python train.py --num_attention_heads=6 --head_dim=64 --norm_place="pre" --init_std_qkv=0.0451 --init_std_o=0.00695 --init_std_down=0.00513 --optimizer="adamw" --lr_mult_qkv=0.7 --lr_head=0.0128 --warmup_steps=436
Each number is 128 + 24 x the weight over the matrix's rms, rounded and kept within 0 to 255. Layers, rows and columns count from 0. Numbers have three digits each.

# layer 10 attention query, 384x256, rms 0.0857, rows 17-33,80-96, columns 0-127
113136124109109151129123123107144129127144121113115147128156107152140106088107202114095153129086154110114105152184105133126148156133128138148153154134139137133146133139139148108106114110118134158159118172162124151196126116127104124094133096141133121168126156122152128096137096095115137166135135153150150104105113129133141150114104113113139134158149120120150077135116140115107122111153
125101141151157116130144137131145118134101148148116128154089150169115130131131149106152124104105157148114156122108105099124159129107123121121139149155165133132149126112139105137163125147127144148136141131131147129152141132128105123131094148146121155101127090146120169134136124136155131130128116155129154142117094142146125124122145155116156105116140146086133142119136155150120157129117
151110124150154123144078093142144170113159151145137124166100088096157152108129099114134119099153128122136136130116122123149139102132155111160121100146147126122129111131154136161141111145097121114110120122115110137076100122154120138108107130113163127112145115124133087148093131146125119138111134136120093161121119144140116121135109087113138130123120164095102183156120122112132153140162
117132133119122123120104127142118146125109144145148113098111133110108144142153126143117141114116121154128158102119095137127104104116121117132122108097127138125137127100140136151108134138126099116160122104152110129118146117144148143167148132123129121147116146112144133160116173118119104124114114099135134126134149123118101158151138119145120102128148128109134156134132111136116128134133
145133138095133152122106108131138115151103146118126162137122125161148130099144095141106110139121114151110113130112120155115118161086126120118153126098120112132136148146132138120103167109094138150124115109120126118143133138119105093099105133128123137123128121097125139115123127128119092112143124117108155113140119150119146129103113128140116120128122104100094104117120133115116114113139
139119145146114114141146116115113101138107141128093129131153122172099088103134176119100144159149161146119118122178147146128114119172121146143133136132154121140143131133138121118152092128128118127138128133114134148175151126176128108127126151131128148130146162134134152123133121135148118144148146113112130131106121126135104157113144120131118132110154122094154088111132115123099084123157
117107128129124113154177162110137117127137113115126121155148154107129082129127135116143179117113137107141168138099119100128172120155151106135089142107131150154128109104144123104177134117138124108146111132158124114149152100110145162137122110140115153134134098110163128143104115150146124156125106118138125143140127089153121117143142101150122141159107149154136144127176081132136168111119
176137115168102150027130158083171069149134076156174137083126155144114094187085181116132117122120152127155059123158163109099090109121152164188128209108160139111154184107112100134130134104204169103161134171136174083162179082123116139092141066224090095149185133136138200091149034056121234152108134161157095124142170136066162152087137144121127086116137069167182054157082115141156106086100
098091177140160100126164092120142153108130105093132122155104110068106140094139110171119154160099084120124144126134152128109127113146127111156123087109102178158134139080139138118190112188133127143136141155137197151137131087134164131117131114100125137165112117128133105107117136133109120135117097162145124115107077102173131102151114086096149158170129122122100150127130120180160169167122
146116109124128130130136131129118127130111101101155125104122116134110133144130142123095119125123161119130133140126157136106101139140131140111134126114098123104106140128126107098132108130123140093143139136120136112147131118111131087151126134134137145122126151112136161148144128125126117118143137126151148131074119127118129139144107121120112148140147105131142103131114135145103106137147
111133121129143094166149129151110129147081156099100179128114114163109137115104145110164156147119100127138122146117160130137144147104127088138124119124148150172133130118132132109121146113098122114116119119159145134110125120134138153132137116137137105134091093123125130156116133133116130147136120122168110104156099152147105119137111116145132147117103132170121148096152146156096135104139
122134174139199131124126120146142169107138105153138128137094111073189173136136109163141122126127105137149158096104139106166120110129150118152121098117090157113153136096137139152174112136130112131189135153144082156153111151152136105135101132110137133149109146135111117134105171149098111104145123135125128128055164154119102111123087098094127116158136121129144135135125140109158168139186
132163103124130159120059114125125082123068143178126152123081141160152132136123097109090131096127143165129114107173110158140067123100095162137146163111142121091085145148086147144141148092134105149148106129145145127111129147160092135107152109137177114137109168141159165161124138112160124136126179112126134142158180131096098130076172179103156125113127173109139070143107084105073122086143
094142088090108124168144102142111146145104144102122147088151149116122111076126120165106120111135165127144159142100134138117120157123100124099121124111108088124107104137144142121112094144088161125162132110107082123142087119142125136118101150132123176161081112099136082140137122159120105157156144117128132150168166134154118116115124154130138126123147081110080123125127098143085095166154
109102103128123086174160149153152143180087185115107079104135117094117134097167108088184176095105154139142156103063163157144179133132091078141098129098123133138131127120189110109150075127096134118124090141075175184127114150146159138110138191089165140104074145100165107151084149170073105106128106072136090132098101109178137078167145100128156119110107168149069184110163101185118137155095
150146153114100144095054136124107126150163125134138114110144104085105086122107156197110082124161121089085111162122116157144077152167174163137124123139077124103104160185103190147098100141109146108140159186105094141121082072144105133117103123120111096090152113079136110131136142145130150097155143168131116091125178175110102107119111134146152128163097110124101117109156131143167117190113
126119154139141105151169152114123112101137109140103135106096145124104126098174080103116120120134165145146166113124123119177152128150148127128111153154117091113130109096136097124127178123144102145131091103122117170129169151120146114130121145149136096115116144129115125139112134130109105100118120092124135101128142143111167130109098121127115120137119130085145102125136103123124147144139
180127109131092171125089106125115125119105099153117107122142126128119134128139142124105091185145102125124094136111177167125108139157145145125151172132100099147113086205091125127138136129139111131099161143106108115117161140107141100121104149136101100088118132124103136115148132128127128128155162124119116127126144144098153138118114114149123131135117087126133090128118135095150087122165
131122118131159127108130134119111101157137117129100148106133161170133141094097162117130162132079148161100110139134131152163122112138136161123152164160137128119139135122108132125120122103146139163116166173181135112148106115138115120129164088147134158129148135118092128092199128105149181131097096155121123122137135154112136151130120112100155129148151118135175096133149183148152130137157
114132115141102160083117113098134134130104114118115120162114153081107124115124143137134132126120121123132139113100107118142159092144117098148140129120156128150114099161189114127154133127112146144159117088112107148133121155138122136121136139141146153106136077172118138125128162125135140131110122122170141118074113109187147139128065098160122156110101157159107134136119101169092143145134
147100114149142123139112113097099105079130143140125126085158127117097109121118080112103149125151117097137133144150098128089116102150143147148151118120112107145102141143141174070140119135146083093139146150118139091121139118167139144140104185121136152124110131120130137127142130141119112119161146086134118147115124120117137111104093151127114125119157139086122128136101111121102138126127
171160138121112130150146133125135113102144126142176126146114146113154142135167108105159143149154125142128155072086135099111130148106088140115123125107138158114113158119114147153131142119138079141165135126114135123117134119141142142135116158113163114128133162129174114145092144135149122156139150096115137136129117103126100113142175136128117127098157087102126147117129120133120137128112
156106130133132151115149102112108138089109119159145147103137160118151132139166089139095129170080155144132111094146145146138103139119152119108154123130116123110123145139120131136133136090135109145131122141146105122130184128104103095122147115128122127149127157134099162074142166113149112087139133150118111111136145135103145194102118128134136147135142100154145102125133162100127105149155
116120095176107132141116097136124116162114131147122138076150109125109135175148151111122114134135106133076108153149137147112110099148164124112140147119111073113156123145134157106093089151104124156126137155177136096115143158122126105105117108132141134122167120170139132056150139092117085125098143120148098119160108138135121137117128106109112152141160136137165107164122121104103086124143
129134140097134143125156110116093141105121138117128099136139124087104116112132120119161151147141125091125145138120104125095156154140142115130112105154117152142159131094149124173141088091118133124139100140135141123179137104130129128101093129117075114158147124103153118139101125116128174128099088149160130099117122161127128132145145140150137153140134119153140141124124116151135143122141
183205146147075173097111148079164075110165111142174118087123198165100083139076183158109111107096122098095118137152079130174058159142156181176172168156177148096127188103085129109141085106166135144093225160162036088169142117159115123111123049182081163145186089141128195093165093058161183137100177151146145085140147184090158137148098148163135084133154069092226048109135125123202104149121
072134160132111100125142161124135127125115147120129123132133106105128116114164155129150142141108121117119159106096108132116126125107107125152092154115124173149154150092185145158102105114106120149119125124134158135136145114143138154116113149117147120109101102126158114134124137133145118168122102122139117134142099092135108102118123133109124136144117131115124136140157134146171130151109
164125113125135138099145106115136111126113104166162171099129128142123135178089133145094095125146146174126132121169127137089088134139145134120182149133109131101132147158102140137089132124153119151116133148146121096129112127110118069077181043156128118107150129147110157112134109094164152114149172150130153136117159151084140153114113130115120132139115101109120088139126145066142083111131
126141117123107099153114141136136150111080131131092099106143166150145123113151152130117168159098103112146103107118175139120187113159139100084108107132153100165110126087130107112109127148119185117107107135100122141157158095140134131145107116120158147150110085116140124131129117139134135122147113127136118117144112116156120114148122104130130135139109143149103134142127103141110149134120
133154102128143095105120157140143132146154061108144099141139121121161088109155159079150124151131126091126145117098134119131123117127097118149108133099147127162149146130142114132120099128143172121126179160103131124130134133103182128144143151122115141134097106137144119149133128140089180151098134120151077101109126102096109093126133123137121135143154142121122133093145113128107153122100
121113155147110126122158142109132142162136137121134112142125110138119141089133096138107140122159190158103158090142127147138115135130102149144146166124153119178143096108135174159150097141141129151127124078074135146097108154144180128125125144137142154084105138149196124124123123126108122102152125113140159144148132142123097144129110108160121110126132104108141124132109100133094156137166
100089124134150112162092112147099131104160119095097159165120115110128096110092119132085152132112127136117151138116150110127179116156155110112093106129137111121088075118151123108158113130108118092146118120112179127115099114145111106115133168111111138148080156143113104162071156161143127105156136165113129116108149122161127125140137096093118135130087186128097155101125169172093141163134
100095153107141119200201133129112156149086160107113107129102126075139131086116109150205185096119129174117142127094124099063178155127117096184105154110117133149146110109191131095141097122119092136156097098097194126125115145114130127106101146092167134129137120126144130131078128155076080147169100107157121141093130134178115053133137121156137126147102135127070164092136091144125142163142
088113144133133132142123165124130135170122117146143138079112102093100110142095107124130100116152119134092139137137119137145129109167173127116131101131124093117114120101121146146113150147143079139135137136101142077120142103152130162114159128140116121120117134105113171146133139138130110111144162123114156144142149128101110094125113135130142133107128119149098118138109105158142159173137
# layer 10 attention key, 192x256, rms 0.0821, rows 16-32, columns 0-127
108108140130122109125125160099130111132137104110136113140142099148148115145113113120131082106124164109122126120137113136109094124101144138135130140155144098109129150131114115170162129114131125145090123150112149142117165149122098156109112143125110127136136186129133128131138118145088148105110135120117121150138137092091149145110132122110110098132137133132155105130131135107128169120131
119139137119087113149157111096145142120130119130142152143148161155112143131104136114124106141132126134130105144139134121150129129125118137120142115149158130104145146119115090147127154120137119128110133107110135128126131138163130170147121129116115177123140140146115128129134112115132121126128110115125138159138121151138156154115156169141128135125135138118122116132097105134119133100134
112128128133127135150121096150106120124135075105126129097120152150115142115097104142130178105116126163147104098114143143132165125134153134098137098126106138110142127126106103111146110138130097105155126144141096130148137111125126142112141095121118134122142121096155094155127175120179138139122137133116115157130150148134084122111159151106160143128138144123102146144120112125181115120135
129093118130128135129137094132130174151123119098129131133126122130141139132141123119135167159135110109099137126118128106167127142171146087116148131133100137090140102124090107127141127099066155133134116121101128144147140116169161147089132117127109137140114118121104149144094152132151098095119158132144137090127147136160110162131131119129135083115146109126108153124106159137108167127145
105133133130188099122131133108162114130120116157119137156129136087143154110139089134140143120125107114144144115120143105116132144153123137114101114113113129128131124065120122116159141142140146138116147140112146130134150108152157095157114130129105131152117098148141092150137155105166125114163138137106129097146101098147105102137133144141137148139115114075105120155135090127150124152127
130103141142130120100143091111163117127129114111144165095150131131124150141113132141153111154128130151144121139119144107150138121171127143121129138116140139098147131098108126179142115113153129157156117123127127097107104156133121134144096136145136194163129126130126120135126093133119112144097160111104167137120145116132158139089134155165147144133148155125152129133134104084117149097119
104125130132104118125165129109155123166159101104122122119143144127130125115128156117109097123095122162114104130120114142124122131100152175107125130102153116126123111111139174166124129150103114145105118145126115101121141126115110136119136124145137126134138154126131109101154096097128137141109098152162172117134145152133153136138127120104146125112127130130133120122117128121143163127099
144133067126152134122106115175125137144113118134124114124119109137119156128135132117136165130105142130133147122117147123124141134129124141113154166124110139116133127153148113131122112144110119153162131117128132112111116112123141109100132099134141106114134114120133119127134147103127130146163136113139102123117120173151083119127123099100123159108146133100123143092141160105117101151146
108128130141106107129156128103126138106133130116120153139138132137104108129144128146122099135106139113137107124104150122143123133133123101171128112141129114136130098122134112134128125116130104133129127145108150116156111143148143163139111158114136157128127124134116125139128133138117110127136144147134136146140124118148132130140141140146134129130145129113114142140143104136114178124123
143129113125121157155113117147126124112087142128119102116127131081145097137150126115135158099122116116102150128102150136160138139151142095129122131121101118147104107127129123125132130110109149094138132109143108139132113108104121151107146111113137124134137109113119087142120121123125121124156111132162108122137139165158103084153160126115146111126124127150087158138130152124129101143144
129122147135116111129139138090168119111146106135150187110092130146117160121125069168095120150080175168141125131157127122155145140145116183121146108128161172078077114106124179132184164167121103160148162111118138106156118161192118102183112109198091147178120140160139135148165145119135144126126177138064169153166186076064113164134127145123162117056161143102148105120061084088107173133143
096115124129158146108112155117089118150124133153127117139111097127151127151118118152166170124143107121113137125113128102122107162121095101143129145139105127108090140125145129135107116134105127144110139136144128128164130115100131089117138105096094107135140128133142108138141153117163127101125114119127112162125144131136127130103120124114154089130128139157134136123143141127143124133159
095129122104105096180141151143111115078101180107074114108155142094078130095156151126142120101147113119154121121086172167132116106100094106107165143162127136202151085125143151073156116147160124112150176127116132150096127119129134175135119127108120103136132126115136086145101145116136190151127095148139113112119124167178152135157110138129114179135110167148129143117119146153133158127173
137155180130131102124145144120149141123136114142126134133146109136109164141111146155082108123116115142122133125149113155098147113170137178137137130130157141165140107107148116125141118111167124107120124122130115116138152137127094117136150135111124149142132179133093150084127135118101110093115151127110140123129134128106157151119109167149123143135144134079165117170117117120162121154121
080112119116158098143162127156081143112130136081108118114101115119140114114175114183158171099130093132133133118089149121125161109116120092145075139107110125170111100161168143122120101175081137146132111137094153157110096096102153097084142128091151124124088152155148099115086192168097117143158083155176085112133095129183093067156178108121130196150111116129082188113142115161142139152142
130115124111134157132111133135091117143090143146117106143126129111164126148131112119130146132146143116096179115113117126143137116123125118123143126137110123107107148129115129143128119144111121147136111124134120133101121112117105093096131124102125092135113111130109123139148140131136119106134128124117118121116123146128084098144131118112124113135110109152137151139144136120108113103131
123143163109148151110116148086160086109136113170097135128141089131123143118082156163129120147150145134113132160183133094145128110120154182159120148130143173092134154149089204169112162113117158194129122157164122097086129115154106133146140085172158134064141164133136158160161115094181117098124136144132137111143122126097125174145141144153156118143133155138138103133120122075156129133193